config.toml
num_hidden_layers = 8
hidden_size = 448
num_attention_heads = 7
num_key_value_heads = 7
head_dim = 64
intermediate_size = 1024
vocab_size = 16384
hidden_act = "swiglu"
norm = "rmsnorm"
norm_place = "pre"
norm_eps = 1e-05
positions = "rope"
rope_theta = 10000.0
rope_fraction = 1.0
qk_norm = false
attn_scale = 0.125
bias = "none"
tie_word_embeddings = false
parallel_block = false
init = "normal"
init_std_qkv = 0.0543
init_std_o = 0.0543
init_std_up = 0.0543
init_std_down = 0.0
optimizer = "muon_variant"
learning_rate = 0.0158
lr_mult_qkv = 0.5
lr_mult_down = 3.0
beta1 = 0.9
lr_head = 0.00709
max_grad_norm = 1.0
warmup_steps = 200
schedule = "wsd"
decay_fraction = 0.751
decay_shape = "linear"
final_lr_fraction = 0.0
batch_tokens = 131072
max_seq_len = 512
doc_mask = true
z_loss = 1e-05
train_tokens = 793300000
max_steps = 6053
dataset = "wikipedia_en"
Each number is 128 + 24 x the weight over its row's rms, rounded and kept within 0 to 255. Layers, rows and columns count from 0. Numbers have three digits each. The size before them is the row's rms in percent of the matrix's.

# layer 2 MLP up, 1024x448, rms 0.141, rows 486-610, columns 0-111
099:126138115138130103167144146121095123180123170130134124164129130119154124113122138138102160105119158149133067144085094123130132129106140098102164152095117114155145124094103109124211102172130115115126145184150134078127139141140090135099136147129134137124133103127080127098126131107123109135174154128088155087131105164154135152125123173114
106:148099087105124141092146127147140169106137129106151171096114131145120123096136123122191139159145089108141128152145147139154124161073117138136135151148140112161143106111140143137082090113080093117109116143096080117091185131178128115162144121134135139133162128164139120145171112109142104140143142148140136093144148099151132170094122110138
100:123100150114143122117144180140129173139106122155150148150101146112080168140097109117120159119159124129155154131097153108129154122137139159112123122132094134117116082134115177133111146116143113164105145133188103145167107157126108099154095095108102127142149125129123122132162116129099117153064142126134147106145180145099102157128189110119
101:130142108078150127102094152129108080127127104130130142136166157133132141094173155108146130169135124116123119115095127121121157121116104096068130138087141078150154092108077139109143110158134126118114119105135144136115121153156056164125146103107118132155137148132148125125134179111112115176110133117140103084133154106166143152147106152103
098:114155136125169168158107121128149138136132101137141118127089077142139167165156112117144110120135144130112089060130103129138085107108098137138110141116143137157128164126130079089166158148105101154102084121132145136102068164103105142122156124142129136131137100147123115117156093099132143123082109125088122133071111086151135182137093100161
103:085142133120127133100129075114123109151166167123134110116179088127102107157106124107120148077116188136138112131088145142099175121185129111121196127126133129111135148105098053066115094154142115188142130074125122145174167128137145100135097148125134092139103128144115148125136099129133139173173123120134176120127126132161108112149120112160
094:117125106112113132115126105138126157131136092099141130138128116115128101100143137103151110105112085114143152120124147136090155180135149121111128151123156130150100187102159146151117149115115115137144101098092117164165136106091150100112186143139097088118131117111113150072137176145105105112089147123187124134109165144100142093087139123124
099:136152113147101158153147096111104129116117149104108126108151102122124123129159077129139123129111112090142065156120114108137130113123129133122106113120088147107146127130106171137158123109171122128083112134127148110126148106148099136113118127134135150098131129134117123103126137099133140116118115157146120101108221080126144146133117129118
091:139144174123164101168110094122125144153183124152111146081109141109149118121134190089145125165110116127142147146103127164151132146131145121145093116152121101118150130126158134148136106151148175107187135108115105115082120114099133145130148124084146143163138155136125089149097139083120136123111117099115119119147105095144133139123074151125
111:102137177123136143115088167156110117099125149123122097152113176111151101110101149121184129108157095083121114100125128145144135119098117177085151120157147160138117136139090160157128149105105162108155077110109123161106124110126139153133186128132106123125131119105168132084117097132108092158143138176097093100168095096152162133116155133127
093:128105135129078090145111100126117119107122125146128087161098112107129127098130096146124175164099132118131130097104131167149100120127124135181080064146137149133127127144139132114163180076164127155138117139112118129127097109141098114121132159153133164217130151130159166160110134106118113151168121152132102164161128133123127140149114184134
089:107107073140112155133141121154122104168149146119096123159180129106149151108109118165087086161128197152140106120137136112126144093134144112100117108152167148163149106106146142120149156166124135134119148059145097137176112136122124106121130090130122081114127125149125153109098087146167087130111137130152081126066124139170081139112105096111
103:145107114109154149167073137147127129108117129154107140141120169093127125140165115119128098110098125155126156120115113126131114122142163113108153117105084109134107123132112062108120172138125122139145146123139110156163131108149116135103134083066097100150103169130161131154117110128116140101146065084118124118156120080120117098098095147122
092:122152180127087104119168133117159111146124174166175142118150131111125122157142117125116114099132096118139140101136137162135113119108113178166132132141108169122163099147152129166161147098129148108115110141181109121140116132177128109157111120154086136134133108088120137166163140131128097138125154135109111116122110101152130109104146128135
103:093097117095124125122074154145161136106110132141139152130092132097110150115160151101115117101099097099123111151128112117180137120149140155105107135126127083120157134107145143112166131112112134084179105165107139113116138161155159140091113125129140135114111135114135152157121102156116095158110141114132155124110160094127136157148162117163
093:138137114136153128128142111169130119137080087117086108095116111144143130138105120127155115129123137128158128107148095095153116118145165117158136091146067154072103133126096094102152104129112163138106132127137142149133132160109141164091091111128122101132104130132127152147094124125122121090138094103149162133124134138085114115134139138141
098:109110072152147105119128094115112115128139144118125134139150091107151142121121129150122142113126129097132149145140104087154119152159083115102107136136099171173128151131131143084102074183118116115154125117146157137118131152114127121125179125159133158123108133121121138095141114150142118141210132111139129130140161157169085142147131112121
104:149107122115141112124153140111117111164144130136142120178164147104172118105109155132104088099169123108137128175129111061154149125107133148130159126108134110148143116154160110127192085146137122092120135153141142137149122101154127176118124084125110115137106156145127081155118133088080132161142081103083161115127104125149119109171147144087
101:134151099085149163147169101141119146117125120108118127107134075157154146131131135120144143142152110085132141106105123153137130066106121120116150137156165124135083136143105115109132126109088109129148159108101125122125113099135122104099096135124103093166178117133105142153128124104105160107191143086137147156145154145130156141081152134135
101:116113113146159101111121144113118140148121090150136115126116069102078150137117074124101127092132132103152098132148114145136121175175110161107177106140119111135176129105110152146156153137174132177128136101138134125107164147106152089114080170142092125097115129100112152116152103162093078119103155086137163140136108146123160156146073115135
087:131091120145063127151111138092123160137090114138084154132113160127150114142115163150117138105089091080096120138106130126199167134143116126119173112098087118138127128102152116125129112163127109133156137141117138138089184115117104102109130105139120142109100093114099138114105117102166145161099115137122157106073106136137139142122100110134
096:170148101122195122101099123135118085093168137105125132146086119119114112149122139126127141149119120167109098110164127131143112122150187129183088127100128113144107149138138139120120120154143136144120127145116136125125164158089153159075142130101144139132095120123125156081114160165146095122079139116098152090115128168144163162093129138150
093:176096101103118146143124107132123153082155128146150101151127140147135101161134124074135113112109126156129099137149128104092154127163133123126131149167116094119095136095142081118083121118114104166105112126148131152139098135113165109117150147127113161166132173128142120135134168120108104136116115144137096105080145093116166141110117103174
099:102159142120095109092132160139093087123143130144135151119095101121138144160096137098109093120140137150138146137141093158095135112120155149122126122125166125125100109099095096109154185149111133165145097107146121135161106118169136085119134137130181160159147101087154143087105107130147124178128099108152152103134135100122136138100124148123
103:102143104142154135144170143124077107177124113108141157138174140098163114117168122118102125125169131147116130141158169126148086110111114155149150114154180114128214099128137169149118110125148127156134135113140128133130127157169146134167113120139114108134138107122069130142151119136139159106152107128133147152134150179167131116089144147149
109:136154153099148107135139133128130132118156137124124137140103103122141099120138088145144119081137138096164091129156111116094143112149147056134111133106141207144154133124132106078157127159111138169097126096133129125136099122106126111122142098121149114135133148138126144131159107122119099158111111127163141149138123127147145135157128121159
097:145114118113132143109111151138150157141103151112106128088165165152134126139122155118101154120144122115136061169127136135111149144130140120136146111145112134151150097118105140159120108103113116136121085124151128147168143148091126133147083134128142128110115133157145136120112160125139143116108125144122128137145126108158097124123136129151
092:137154147123104136124096122097130148111133140106152127164126135163147170135120132095138156121110106117107105087121075153149088128176111100136133121130142154078152117133124081124107117126145143085133146098108126098149092130112130135111158117138155115152113154078100126175074129134179139137114135088150103115127122138094093159135139094073
100:135107141152078130197124109126087158163172133133131105133187145144106145122093123167114125163074195151118095129167143133085123163160095137145173128113058132154119114115114100161134113153111110136072141140126115124128132105169132111116119133120106161120096096145096099146144108129134080126127145086159079110155093113100146137102118160156
095:130120071151118110180115140136124163111132148119176092103106117142123103121104105146137122126061118115149108161159111142104134140109125135100091156132083116133124149147127119096117115105120183110108119164110157105119135119141128169146089151153162125149095143153144137111151133124135133103091146145159148135082118130132158145184104127101
105:131121126141090124112088153106152091182131077142100090140104158098123162105140176140130137121143150121126172112172161105146163119132074130107111135110096117141141102093126140109131149128103150060162152133143134131143119149151124117129164124122135134132140144169173108163104098110154122114135078143141108121161118170098105122168130148087
103:096136125114133123157150109084132120122169160167108130100077159159138128117131132092100166125138173129178103154104154138106105083126129120124129115112137170149202127124147168126128139157155101112130100193107143110143163125104145124128171141113130111105114106109124082146087134131128144110152108135122128134097146153130156145093093143149
098:160080132136116138154116106132089081151121128109149056158132125145138120133149149150111132075126162159118112131131117117116142112188123156111119111124134117087126167110124113099136106134150145088146139133142125067137135108134148153106146071110120139123127116135105114139126133096122124074092118164134126135135128115137085157130088099142
097:109088110164116147124091138115130107128133134112113138116137152127115132124102100116156106134084098131087162133134098063105146162107131135176084107122137150147118121113073107175157124149133075143136156135128112104134179098148142086064129129149136126097130100164129163116144107115117148124080078129129096122118139129124135147114112097127
106:159132116110127130143138135119126148133105170163115089079131113124148146136077135133114119095143134105157102130152105128178146133124183121117156158092072109135151124119126086151105158123136158112143114145125143148132109107131119133110133122147132105122122165138132183125075088156140127147128090143103109118136142166112082124156160138177
092:140126130157120097124150086133123093123137094124123128116182103112134133071099144180089103103138093094155140153119102140172120086135135117124133127114145103126145171138125154148176144131128153122100086176125157143098111133124080102127124149119144123127129152155114134178122149154146160119132108131089088119108112138100107135122129119110
102:121120111114127149155134151174178132093117144128094092117127120164138156166108148118140106133108114119139108165097173103095126148142079141087146087132119091133114154117123111104170130118152139171116137119168154127173166138154154137197140105141120135129119123139123156115137124090151110159063113124108157136119123115129104127132160084108
100:144132131125152093103093104142126140079137127108133132122102181141097118133166147143136124117114145136086153140143117173117118096105092130175147134119105125151130120191136141161106105134137128135150120102139085146111158173119156134115164119103127137161135131141138157119121167134145141144187105106140176131147148130110086115145119126120
091:088145193115111131124103121103176078162107162099079140137121154124114135117085103133128132111125129113121134169083126120135128120120098130139086155169116156126116107144096112105143144145127144105118143101083122108140118138114116124151105150160148123127156071162123143172135120155160083113109125130145109131109119165118153152102134120167
097:130117122176135113142152118093156101124134135157114100096080119123157162078110126144116103129116126096120131125145105125154130127117119120111185123160138140128155136114129143134152159148163091145160132139124096152131131142125138145111168091128114116156102139162161147104136114133111152109135113148139081108154124154104119139148169105117
095:112099064131143175097114127162162170092170169149075137137127138158114098152107091102149091145147120155137152115099127173107107099114131145121092139111115124117108135103131121127119142157130134133140142107101092120143175094106150097133144103140149152148165108119145125101123156156137164157164113148122179100146148146082146131123148124168
098:185151164163136122103106101172114104140135146109112097103116110080182089138164147121145114119160082110167138138107141097188123170140114132130094156128094112127144183151159110157137060060142128118129136116145157129135123107152103073129078093160134164106145078110134093086142127117104122112116113107127177104136127104122121106098140137130
099:129142109157086152117140085149162104167119078107147145121148071105160118127127133148144137129118102148108123110128116167127140142078132094065080129107113087152184113111091105089152122129126108160105154096158147141125151102092153164105156109092162122150119165129135147166137129128171176116157078133141129124111118106125089123132138159133
090:155152118097180122102134149086109099101137119144130127129114109144140120138116089122171132194102097132155166165127101131149126119093105133103141131158144122130150099158121130102117139137104102149154170152152166140136142133128116080087107146115079146125123168166093101139090136162112110113083121098157194123129120102108115168154105157106
100:150119079153093118153119135144090140144140156123072149144148161133126118142119129123124108153142104133144126098148113094124140151122073132113170167180127168118151073144101100116120139125084095146143167142106097142100097124124138119102120126147144124121108152131133106119098098125108167074070117146097124119098114132207087143091136108141
103:102136118127160122148156129148141131084136141066160149097134140143158096136177120069159130148111131143143116082144129146159108116153113127186093145161149132140114135137074166118103134118122107115139090144129140118133136164105102118133138105139120119123099122106167113132112106155162133130183106138156091133120147144123103136156154111132
096:123147120125137124168099185128099092109115120130104175164123121128109109144114119101162142141129128142094118120097099132111118150128105130121111177120110139130088126093082068111149119097100141101143133130151118091162107087158128087140118097141133132148130100163141147137144113096136112113145171134160142141137065119112123119119115124152
107:136127100178112109158146118131117107156125096154149100160176116154122129099196126157117128142148145106093142131120153127062161136137120137112179120129144122148127111119155101141125155080101140167135125108158112114157104132162145129139099107120126136142161146113138146116149134117143122101123126118112073117141142153131126128094148145130
108:092113108145130155186134124131141113140125080122095142115130135117141157115107129124115131141153128153118127119124130086131107074148137164147150135130138132145174077154147128114132112120153138151141110142126097127154136122136131108102093109114131149131099135143143129130149118140118171146125119124096140149131107128121141110102181146147
101:147160117162138125085147163161144121134132107131114105135138115111185152075136124094101105149126174153160096124157129104114154142109106169142149112086114119129157131111149180156125113107136138136104128122150155138121096132133104115137174092103132113143137120092139147130118181099115166142146122084157126145101082128140152125147128097085
095:140138116151157126149124121159137155113173134126142115167143137151137086128115103173134152143111148125112127063108134097138154154140109120098098112157090124108105163150107128118140110168119145118140148134140089161145123105138137108120120143139109101116095126096179112138128109135141123108133123167102144147098149119085175132138114102124
099:144159160174146171118177130134152141128130174152129105136108134097137133115125136201137087128117126114183141144063139156149096112117117137110134156179159182120114160159129119123145122113117106127120209101144096136091134120146163095105134102136125145136106121141088144116127134127140174137148141137122116113151090136139151162123123127123
095:159151119166077148168132164095153112139114148145099119146134143105133150106158082164153113192148163129098139101122132107117099153110138120134090113135154141105122130158101130086158147134067114115142133114119142099096148163123177104121127155112113137116167155093128150120097129119089119114126119131134105145119147149126172128141140217118
098:089152076134093108118167174148158157123139124121132141163152119132144158153117128129125126161192084133072120156110150146157160142133117091098139153085169133106126136145106099125162109101126124132093102118159147122148125083159115095124108083134114177149148121111120118124114115095146143114128086129127093175089125115117126132136122182137
095:160122096114132205142143115148163188094163148100125113154117149089155105137106145120102143087135109129129100123116093143141112167125114092150087098098107131094094147148124121127124080108151141101122133134123146158131148123148171146158112108212147137118100104137124161144100147129106170128165135119130147111148146118166136133138130094157
100:137086094122140087160114121160151112136143162154107102110148159117113132116107154115160137140155135160156180070148114135082124122131105154083117157125147093114061174099152138168100137147132138174172117089102176136119136103138128131141137107153092123129134130130120125117184150120143135099124110084130073097110101166116127156172162102092
099:158128134114119128127143148141130124147173125131110142150128126046130099147137110153176151085140136137155153105135110111139128143139166131155152105150132099124128116140132110153133069162109098127128126174189127124103153084122142150091097126092113115135139156099170111085110133095154118128121109143098115116132116136188113150154159112132
096:123109150125148130131132115120124119110129172133151155136109120165117124120139123127121087111116139167159121139177147122105137123146133175118179131118114099156108160148142146069137168145146155140116153147115123142141171107120087098166136074150098132158130103136115160102138108142165119102103119134149095094129118177145100115124121148085
102:119129120183156147121110104117091109126124116130151172124177117062116161143166164110141139132129130135168101123113136135116116115135116123148149108162140154152121120178152151171162095111183095136114175092124091160113118108123146153111172141127113136125151089100139107103097143152134129154122144124127138096074161099162156112150155112092
096:091174143101153113109124191080085090165177125090109166140159118147113109087157111086108141149118081144167134105094155136117130149109090135137155144149132127078088119158163121166094116124150136155086130098151087124118169112119182127102134138122173131138179101135135140120102143103126151158131157165143142170099125125103144145119127095128
096:114134124155124160102137135152086166147146071093100127173138121087134155119149122170165092096123127109126128127100123105093149125138140155109167155122152152129139132143083142137222123149124134148150114149097096104156143131139142145107136145138136115095175059150147135125125164128095134125130099141134136190112152108127137147106124164080
104:115112129118129100116090131145126150137129125162112124120117094105131130126166148107108135130145082067093136165107176162113100115131124169128146117104107108149136127143137117145159139102134088154154143149189135134106129127127157131151147138139136134089140115187155105137124135129125117123155117109139119109137165142158138141139165142131
097:140138128116121143126078107142139141123112080130158133125117174192151161092147122168089124101138167139114123147174131154106150143114115117164069098124154130141125115124095082150124091137139145133145134147105128119119099159128127129122090120130155122081165138138129162106115116132157163124107143184140096147081122154125117097148128135133
104:137138123139165152135125123100152133103145097114131102155124134133100089208123137086099153091095113142165131131126140111123146122147126111115161128163145147125150148091087149120116138128145158128149143136127140115115132158131111099128126142147150131151138139116098109136155138122121082111077080149139139136110144151106117126129118119085
104:144127118142118129121141111131171123145164084106139140130110114150144137096153136078089103141135123103097130133168130094110100131143149130141120107092133101152142144148090134137136103162149101114152135173160151134135059065066124189146147159085151103115139090104115134095141137142147141117126123162114150152140134149107132131133117149142
094:103083092138154151155105120100195145109116119106099132155149138149124137108109107133142087106124097141078169114169126106114145108146134106098095117127166167123150108106069130156173144154157143164137098152090109109140136140118103136091138103149106135090147136108146151107101122146137138144123158116133139131149140096140130159164106122139
099:124076111089167128146124123150076129102097141171110102127125123145146104139153074130136134117142132159134144119179115097094101147146152127110165100170146162126104143150151152119137128098095155121135102104106137114112073140133098176128174148133155144114151117123123129146145077149088115164160109148134138117093122132119144147127141151148
095:107114079098120147112142160118124148148118139110124101121127130112118135130118140152138149068140125143109152109139127143148101108165147129135117103110139078139153140156147126122108134149146068146143109146157121135153093084126141132144152162150190155145141145107119098134111150175154176143142172084137131129153108133156124122175140108112
099:119083167099077124144096132117110154166128071129157141133082104116150110136103136148128129122124110118080155122147103142137126123150117163126084157103170111166127157131129152068140115142153152122142093174145148121131154147138148142154081126134122132142123183119150128073149100130099084084099102107112129140129092129210129144101129125154
098:117131151142134160108113121094119102161113174150090151126108088120137074130088114129146176100101157107149090135158106120086157139146094089108078142112100179146179136144136093105123139131067122162137092149122127140109157166093179129108097161106168146154109110124104097136110153097110143114108118109126151127114156131146182114118143095121
107:107129136121120113145152103130156140138084120142114155120139124112125153130152135159101101141090176123139109134140132107142122107100151149092147162160172162136152172130104112084131086123149134158108146089111106089096149100147133112130121147133113142106137140104124102102129140145145148104085092140147162112118104107139138114125096139144
100:112101164145144133138138157141139107103146114102176127144074130146122139147097140125149150142137128110111111110110178143139115148149147176126157178155151121135175133084139127123163130113151156115093129099105123116156151123127164100124153087112149121151100158156151056107160157096154086133147111153152094138123114148144115127090135166117
098:151128079164128127132172168123132140130115107129146113141132123130168123136117126129114163116162136131090162169101146128139148155102137117093124117108159135121131162165113181145163114173085106160161135101099145123124100146110134184117092117111156108094169104113141142130090147122093166103096126126117113117168111135096148103156114177148
092:107145142143133131142114098116121134147149093116161153097086160174155115073115118113116139133133129128131102118143122116135122132090140127113073162136114172080122116130131139111136105106122131131158140160134109152066109103134110072123115087116133156140169147125100149081098106129118163121164145091131056180108131127122120142133108118149
104:142141127149092142129153121130128124098123096128181089138144146086138159168131150123101125094143154096115133099122158088118118135098149126126155115149118164134129133095104100128103142149120154129111110142144139141121110112096100151161128125146136134126070144104188146111147162113091139110116146128112090159146117110075116114143116101086
102:181105145128106153130152161071179117079130131119127163144160152145146103116127112067090141098092109137148155136123130114116149117172167146127141104114106085136102125110138158163114121088088146123120136126126156110116123090132106120176124146152130138162117066144127112170095155161111127112119115108141133115169129127084150123156114114113
091:085112106134105162132132152163126134098127127131124115089154103121099124144124176106132146112159134100133115134093124144120169142056128138112187139118118146096109080112141156097115073107092137114131111112161112118119095145166105116137086169161135113150105143090118101111119136109081126129133133127153120107147113085133124132089096146132
097:099130115132101135170114081112105151128115087141159111170109140132119141153085121117085109147153138093110115124114144142067124079119103146145130154129131154142130123140095119106116121119121083096128125121140104125121185126101106089142065155105151137099156138136136117133102134088131123100159160119142119162132110120069103192146128097076
104:112138137177120146131096112129125096136136155145107098125160133130081134165162134133127090105098129118139128113172144129102111139109122158159131094132139127157102135158105127120127124159111163111085129136077103128133115123106114185128099130155104119089151149169083118156120116152115136098140169114094118071100132139111151149124134116157
101:131124109090113141145100145096127118111090130107112083142123139150119139082129128086108140150133103156153133172184131118107143087148141123168134149163118123149119143138158126141136081148144095107143112123138125180131097121114176140121123125149162166129107092120119128077117135139140083156088107134146127147117158154124119139097144131100
102:125072141157144170177105142125137130150156114103163158103074112101120131169158127096132123139138131081101118167123124163140127079099134165114124091157159122128122135146098128128119131160123124128157134154132147155137105101136117083122094140142187128087118118138137105099106091182122094070126179132110106136101115095134140130120134136147
101:099126128125140132131102112137078132126147143121173111142116092090093123119157109141140136170158108127110125141076115113088074120143126107117152112067130091134133096128115152136148168101096125130134075140111105166161146136132127114099113153120099142162165154156118121155105123087071163119133122150157153156104143091109151138118125113091
109:114146172180147115131126170175102120115103136119119133124155101129162109135087112127162074108189134165159172152164135133152137143135074097154138117147135084126142183119125098102124128175114169121150140097132144102141153097101144151107136173131108095175084117137132125131125123158160120128157143116145113119078122136138101104144118097123
097:129102102072120121107122083079139141102154134118106153084146171112125124126106153162153149144135109147129104128144137145086125093106136131149135112109149109136142138169156121115168123142163114104150132100143170089131134100135123151184147135093165114145133127141111109097113112117117132081151176114165104166096127147132142131164151141132
098:108143133135122126110159108110124115172134111127128129101140149128143100150112141146132135103092115121103151097112137138100140136108139151133110120163144134147128181116120113094121138152168134125121138076134141137174146119133134077124125134158131150143162103120111121169135130097116114100118115143104086161093078132101102132118107126126
097:179100117075133146156104124079154138121128173090168148067191130129144131123129125105117106087115116127110081144137138141132125096157177102097094113125103142092138173133123104116138137132126094134152181150150120145113158117140118110083127102079158117144049140067134114104109109138146129140128110110141099141139114138140153148175085143099
098:118169164141126128143138107100126161103152133125130122066124137113086133122092141111143140162118135136085148118124111165124114153124098118126143151138107106122155173120137125110106132123098139156123157135165125161118146116115123122139113130103121126086118144164127087154148056128111119113173143092142130092175120094121140144203146144139
103:120116136140095127133106098166096100153117126115142146116109153160108195117164150141154122113148134143156133167102111138066143138141120146109099127123135140145143127134125149160158132110102069114117080142108125140100133159131130132107115145139126129125140163115105103070095086113166142095103129085175145150149127155157125124122092137094
098:101094142126095116060123116110107125090157158121143057095121101138144141131102119126153105144126118138110132198173124119133129110155120109164117095115125086133163122142138129138168143151115145150111119178184114138114157166108150101121149157127138132097122169129155177083113137131108095121121141102133136113166133085167155114121114105162
094:111168117153126152148108164128145176123129134108122099108103097120120134138179162096162097141152108117140118114165191070093107149084135088145111187144141134147113146113127083116146136128113135128128122166129144112096140135156134121155116134114147115142155095112138143115136127161121116121116166142167119183120096111160146138115125145101
106:136137115076153141118142097135071129112125143145106130133144131086116145105098082112125102140168123142144116106131175120119108143163132108139111159124112123145145180145183112125140104153083157105112105151174132122153125110108158177081104135122114078117113133147122116096121165083108132092121092123108164160117107122144108140118130078164
095:143124117138163128114109108174147147113127138121115115110151152097124158131086109117143132132176102139111161117132143066094091123110131098095140144167160143107151165130104116133143158097093108110093115082093163133093134139126113132116103133106112135109123089100163120168132124114128144078134131096115113165158166123131085152120090132104
100:131093153132094138107103136109121133132119189103146165160134123156145110084090124147111115128132124133083096105134117135127126112136071171092173132170115105111121147112141132116144148125139176094134119089143115091116103134100103128153167097124155120167105160122134160162118139092169104135140080107108162095131171130142099107143148157081
091:114098148094155089156129084120125139115139074112089082124115115162087087134097153139105119098141106110190124127147143118143121134112136142121122108162138103139154117146134113116100121098154140135132163152092167134089118076135112133156104112149139131138118117152129165105144120149157154128124170104137127146128114136165138149131092104116
095:099135173094108147132122117125142141144104171164103095150155119146124131119104085064143138165184115128122108098123099169144143139101141143142127154137123097143160071116128156128144144166085163142139136108107158131185162128119165131155165125111159088134148149126155109178139100120108109113118171108153125110107106177133165155151125106103
094:156173097122139139154139124143123113137153170149137103116133108117158140156131162106132086127101122143093177095149169127133151147155165150139131134120138131128142136141128146100118110108102133117114061102075102168183097128135095118119113092108130121141115116184080145116155106125084115127164143103110115138136106150123165111115108141130
102:115138173113129127151124169131119136133119145164134140157146138137118135142117119088087102081132131094118142114152096098140096116148151122112124102115139140150107162145111139123088090081138093108124132113138133110128122112121147069137130138151109069093122119067112129118131148107119119142132113126134079108097168097125145147112066121169
099:102111160154142124158123125119097138085131109175103086103101100127164138113107154144160099149092119158124144131077132136140103098120141109093134130137110105161140097144099110121129113112124113128115087147061120104137116142130112106158088172131120150117136127155101116131098085177118101150155119132165136140123086111145139151093133165115
102:121127107145090170071124151152176140072115132169100131139113104123139133113156129115083131124114151146141120120123157107142136162123145179152096140173099193118127133108154126121089117104144113068117141148128159130137129140117130083143118134134149145136108096111152143163136115113061124130103127105110134151149098124095157136109153112115
099:126133118146146078118126168144119170135086096126179135130101126082149164132148136132134134111130185114113113095083111136136140199126103103122132136152106137102100113110133140095119095133128155136080149138107146119153167159163153096166113092089095107145112114116107144118148094117135113123107142142126100129119149139121125141096186111155
099:163124137131125155131126114182117152140169105145081092132132147082121100109167134151127138124154160162121091150150117124146122116099106116119132133119118140169092140115154126134169126131131075138108098129156113118104125079114120119105127129124148163156160143131163125086142124170115145129121152150129116114111136135150124123104094113144
115:114113115094121152125132083093165108159127102144092121168125148140147126088136133149101116167127067125124154141088156148143116121168081128134117112159156148099075118158107152101101152123115154111118138138116060161152118142114151152112138122165064114132169106117111120126134141152115136089095139134140119107145125154143110141141146100122
100:131113106152107104175158108102146095136107149155144117156146169090095127122130166137131129109106081097118158106115100144116122132116114117159131107116111108125191110142111108090164136147136150140125138128118102103063143145130153131094113109146141121106110113142147132149148125144115138142112104159119128115143147130122131105157163178134
108:130128113145133141131125129102109183116135098151187121145131087112150166160165127131155124135138139132145144129151137146097144101117105102101153120120170126136136153076141136156120095181115087123152103102168140093095101127139117132147128147113100125129152146115132131103119084131115152140160132128129127137113092085145146148130086074137
105:107152133128107137120141131141085134115153149107107107128122091128097162123082107170140134120120164135081131124162153149092143130135109108087214106148121139156119133106101139124159162122140125117099132135154152134120114053125136131158117102155146119137146124093097132080124093124154107132174124132168182139156132164111087124105113117142
102:131120148129121153111123106087129094092119100120175120123124172120149167125133140096102153087122153125140129146148135127142120128131115131128127104130116131130192114123090123174119151183109119127120105147117127153133124104131150118119139120136097123167117118138085157120134084126108153123138094155085138204136109133155121142153125155173
097:096115136128142090148102072088170076129120096134191139106170133151126134101110119156117112154127112125124135114118123082122126134151156147134121104164122138179151125124164109186148117116146140089144122120142147129110145147103146130126122113141125122167126143137070086091101105144130166108143143130133136138075116095161109090089118094156
103:113073141134176144113149158183085122092134148110129111130136119087108127129123149115141091117137100141118133133132116116130141141147133083128123145157097115124131129153112147116135137138087071137107114091087114084130092115104145093129115106098144100129104124132088096130138143110166104143141117104113158170100105201106145110123161169124
099:089136109122137129153154149119115134122076150119143135083167127103053133131123121096116143140154116114107102120150085160126143127139133152133113166117080175116124079111142116108130113104146150128131124116146125140131137111134106136121143124164153086120139115133084184097145160091117123178122111103151098128148139157132169129106129101152
096:171133143155108126121099102138093112150123132101120102126140134149157146099139145099116126091112164138083130087150077111149111117089187112144140116078122097155114121110121148145160133107063104147107131109112180104161126126156126105167083191110105125144103091138135121100120140128158151094150128143092147096134100122119149195123111135174
098:122124114113099133068145111131122101112153078111148135131131096102153107158090143120152137112143134119123110131166115096135111091093157142124136149117118100104112109102149124118135080124096120136091147129131107125095128096099104137136109126137142150082109152123130085106160117094090082154143140123089125099154079089095098130113157107134
094:156138118133118128129151113149146138124105141137128104122117127113099140141162141094167086112135040123081118182145151122169137124103156109175116107131168129110115109132131128095180123132140153116136133105130125117109136121135089134156106118118139134130131124111136123138148121102147146115161159134046148143141111137103173153100114134158
097:135119110119123127166137111128113105135134124119172148178138124132128136115149098113130133102102119107110117190120158093133151113130183145094131130099073182124138072181142103099130126133112116121109121124096131118103119101115103130106159130100128142125138134158114115139120149100093131142138141137136119132127141115127142147151134102148
103:134098102124129174149118087200127160104112134132128133073137139112096157124126155142141119157150141123128120138171159163129121126124118134118175136159107138113138147090120115119088146139078084159118128114120149154089143201110139077107134139107153129149124131085136143085122166122128160183127127148145133153144167105122141148146140116101
105:139157126142141141158105128102099110135126122157145126121134164134124163158117150121125136145106102130076119076134170121156145072115082183143122143113154161131162094133131112074117160141143144134140132115149153121113141107117068092155171105085136104133148159089141132123139107136139134136131148126085091110150122111158153145047137114125
097:145131127164167145129118150150137129088116105158143120120090095133124117067131083135133137102156119168115142101162102125111161115087150126152101123150158118150105154134117163165131133108136141181126094086127112111141119161088121175119140133162103108125119090083152139127095145120117127099106124115157140140149184181156101115134111152177
094:114122159136137147131116144118120111146124122115126147128131094108106160134142136133113187123068097109103167137122107151124151190137113128069126125126126085168161121097120096093139124113167152138127134113133105142131107125163163138140110123110109144104137127141142153088108129103163148101109099141103138154137105113086159105144147162139
099:111116120139166146136143123149159108130120139122150101133091150091108121132133120143137138121119141104120191101149121131118194129091079118124083096160105150131158124101094116127101121139149141112147116169094114150130106146130106119114132121141123104128087132108108110132121111149121102119115163137143126137143146162099108104098101143106
105:123139113133114114148123096153138096145112129072154137106135109151141104083090129115144117118116130097124139155140138145062145186127110133109131115147135103183116131123131136089121133141140154136134102112141147176116185123142082135126116121144120133130116113109103139112112150145087133139084165113086087119136086145163134134142138135125
097:120183091152130128137133163113142132071121090100095122124128154148127075127128093136121156164153145125117109137138130116145135113154127116165171150161129087124126099149129146123145099095109109103164145107115102101103128153085083133110123133091120142121118121156130101165154109169131118136127137131169141137147102098149102164160148162109
105:083153155151157109105092104106157156128131090117174131144104148141145115130126147130113120108094085070100117127179108110134126120110124104110161132125179141155084148139133159152151125132080123126176130116135113112149136101145162098108122115070162153185153168134134125099145138119113122144156164194168110110147125100162122147112130102160
095:110177108123093139202163131148117157154053182190109108155133136116079146150128098139139082104138120130116099120109132143109131142127110166132139132156121138091134098118138123133110086134110109142164091113092119100129145111159135169121095103108134134131146130113126104158124150073198136121170146091131128165120114142142145139099149099141
104:145123140131086085156114114116141099127084103104137175127168114151147138119141156184140107150143125134110117144168171143136150150109149115127127104110116134112143116102097174129125073122119141108107151141105137136105101131111175115054140136095120110144155111092115143121150120090110095085126156160128127157134142154127134108147134112145
101:138149112156155162134125146105154109120157128177116119120144125160109127092112138167171130146117085101122101117160119128119173149149124097159082138131153163092106166147136145112118128138130127146132110080106107154109109106134123145162116113126199140089142135150115122106063170123089112088104137142171098109154117137128127152097141123121
093:122135130122132118138114115087169137141153161143111095151186115095124113157100102133107124158130123100138106116162155164134119126137150113105139132102138082111127162125146114128193137095161088147151172122117106153099144134101133126120162105095090147129171150138158112192114108136118134092110130145107140148130166121159156141113154129155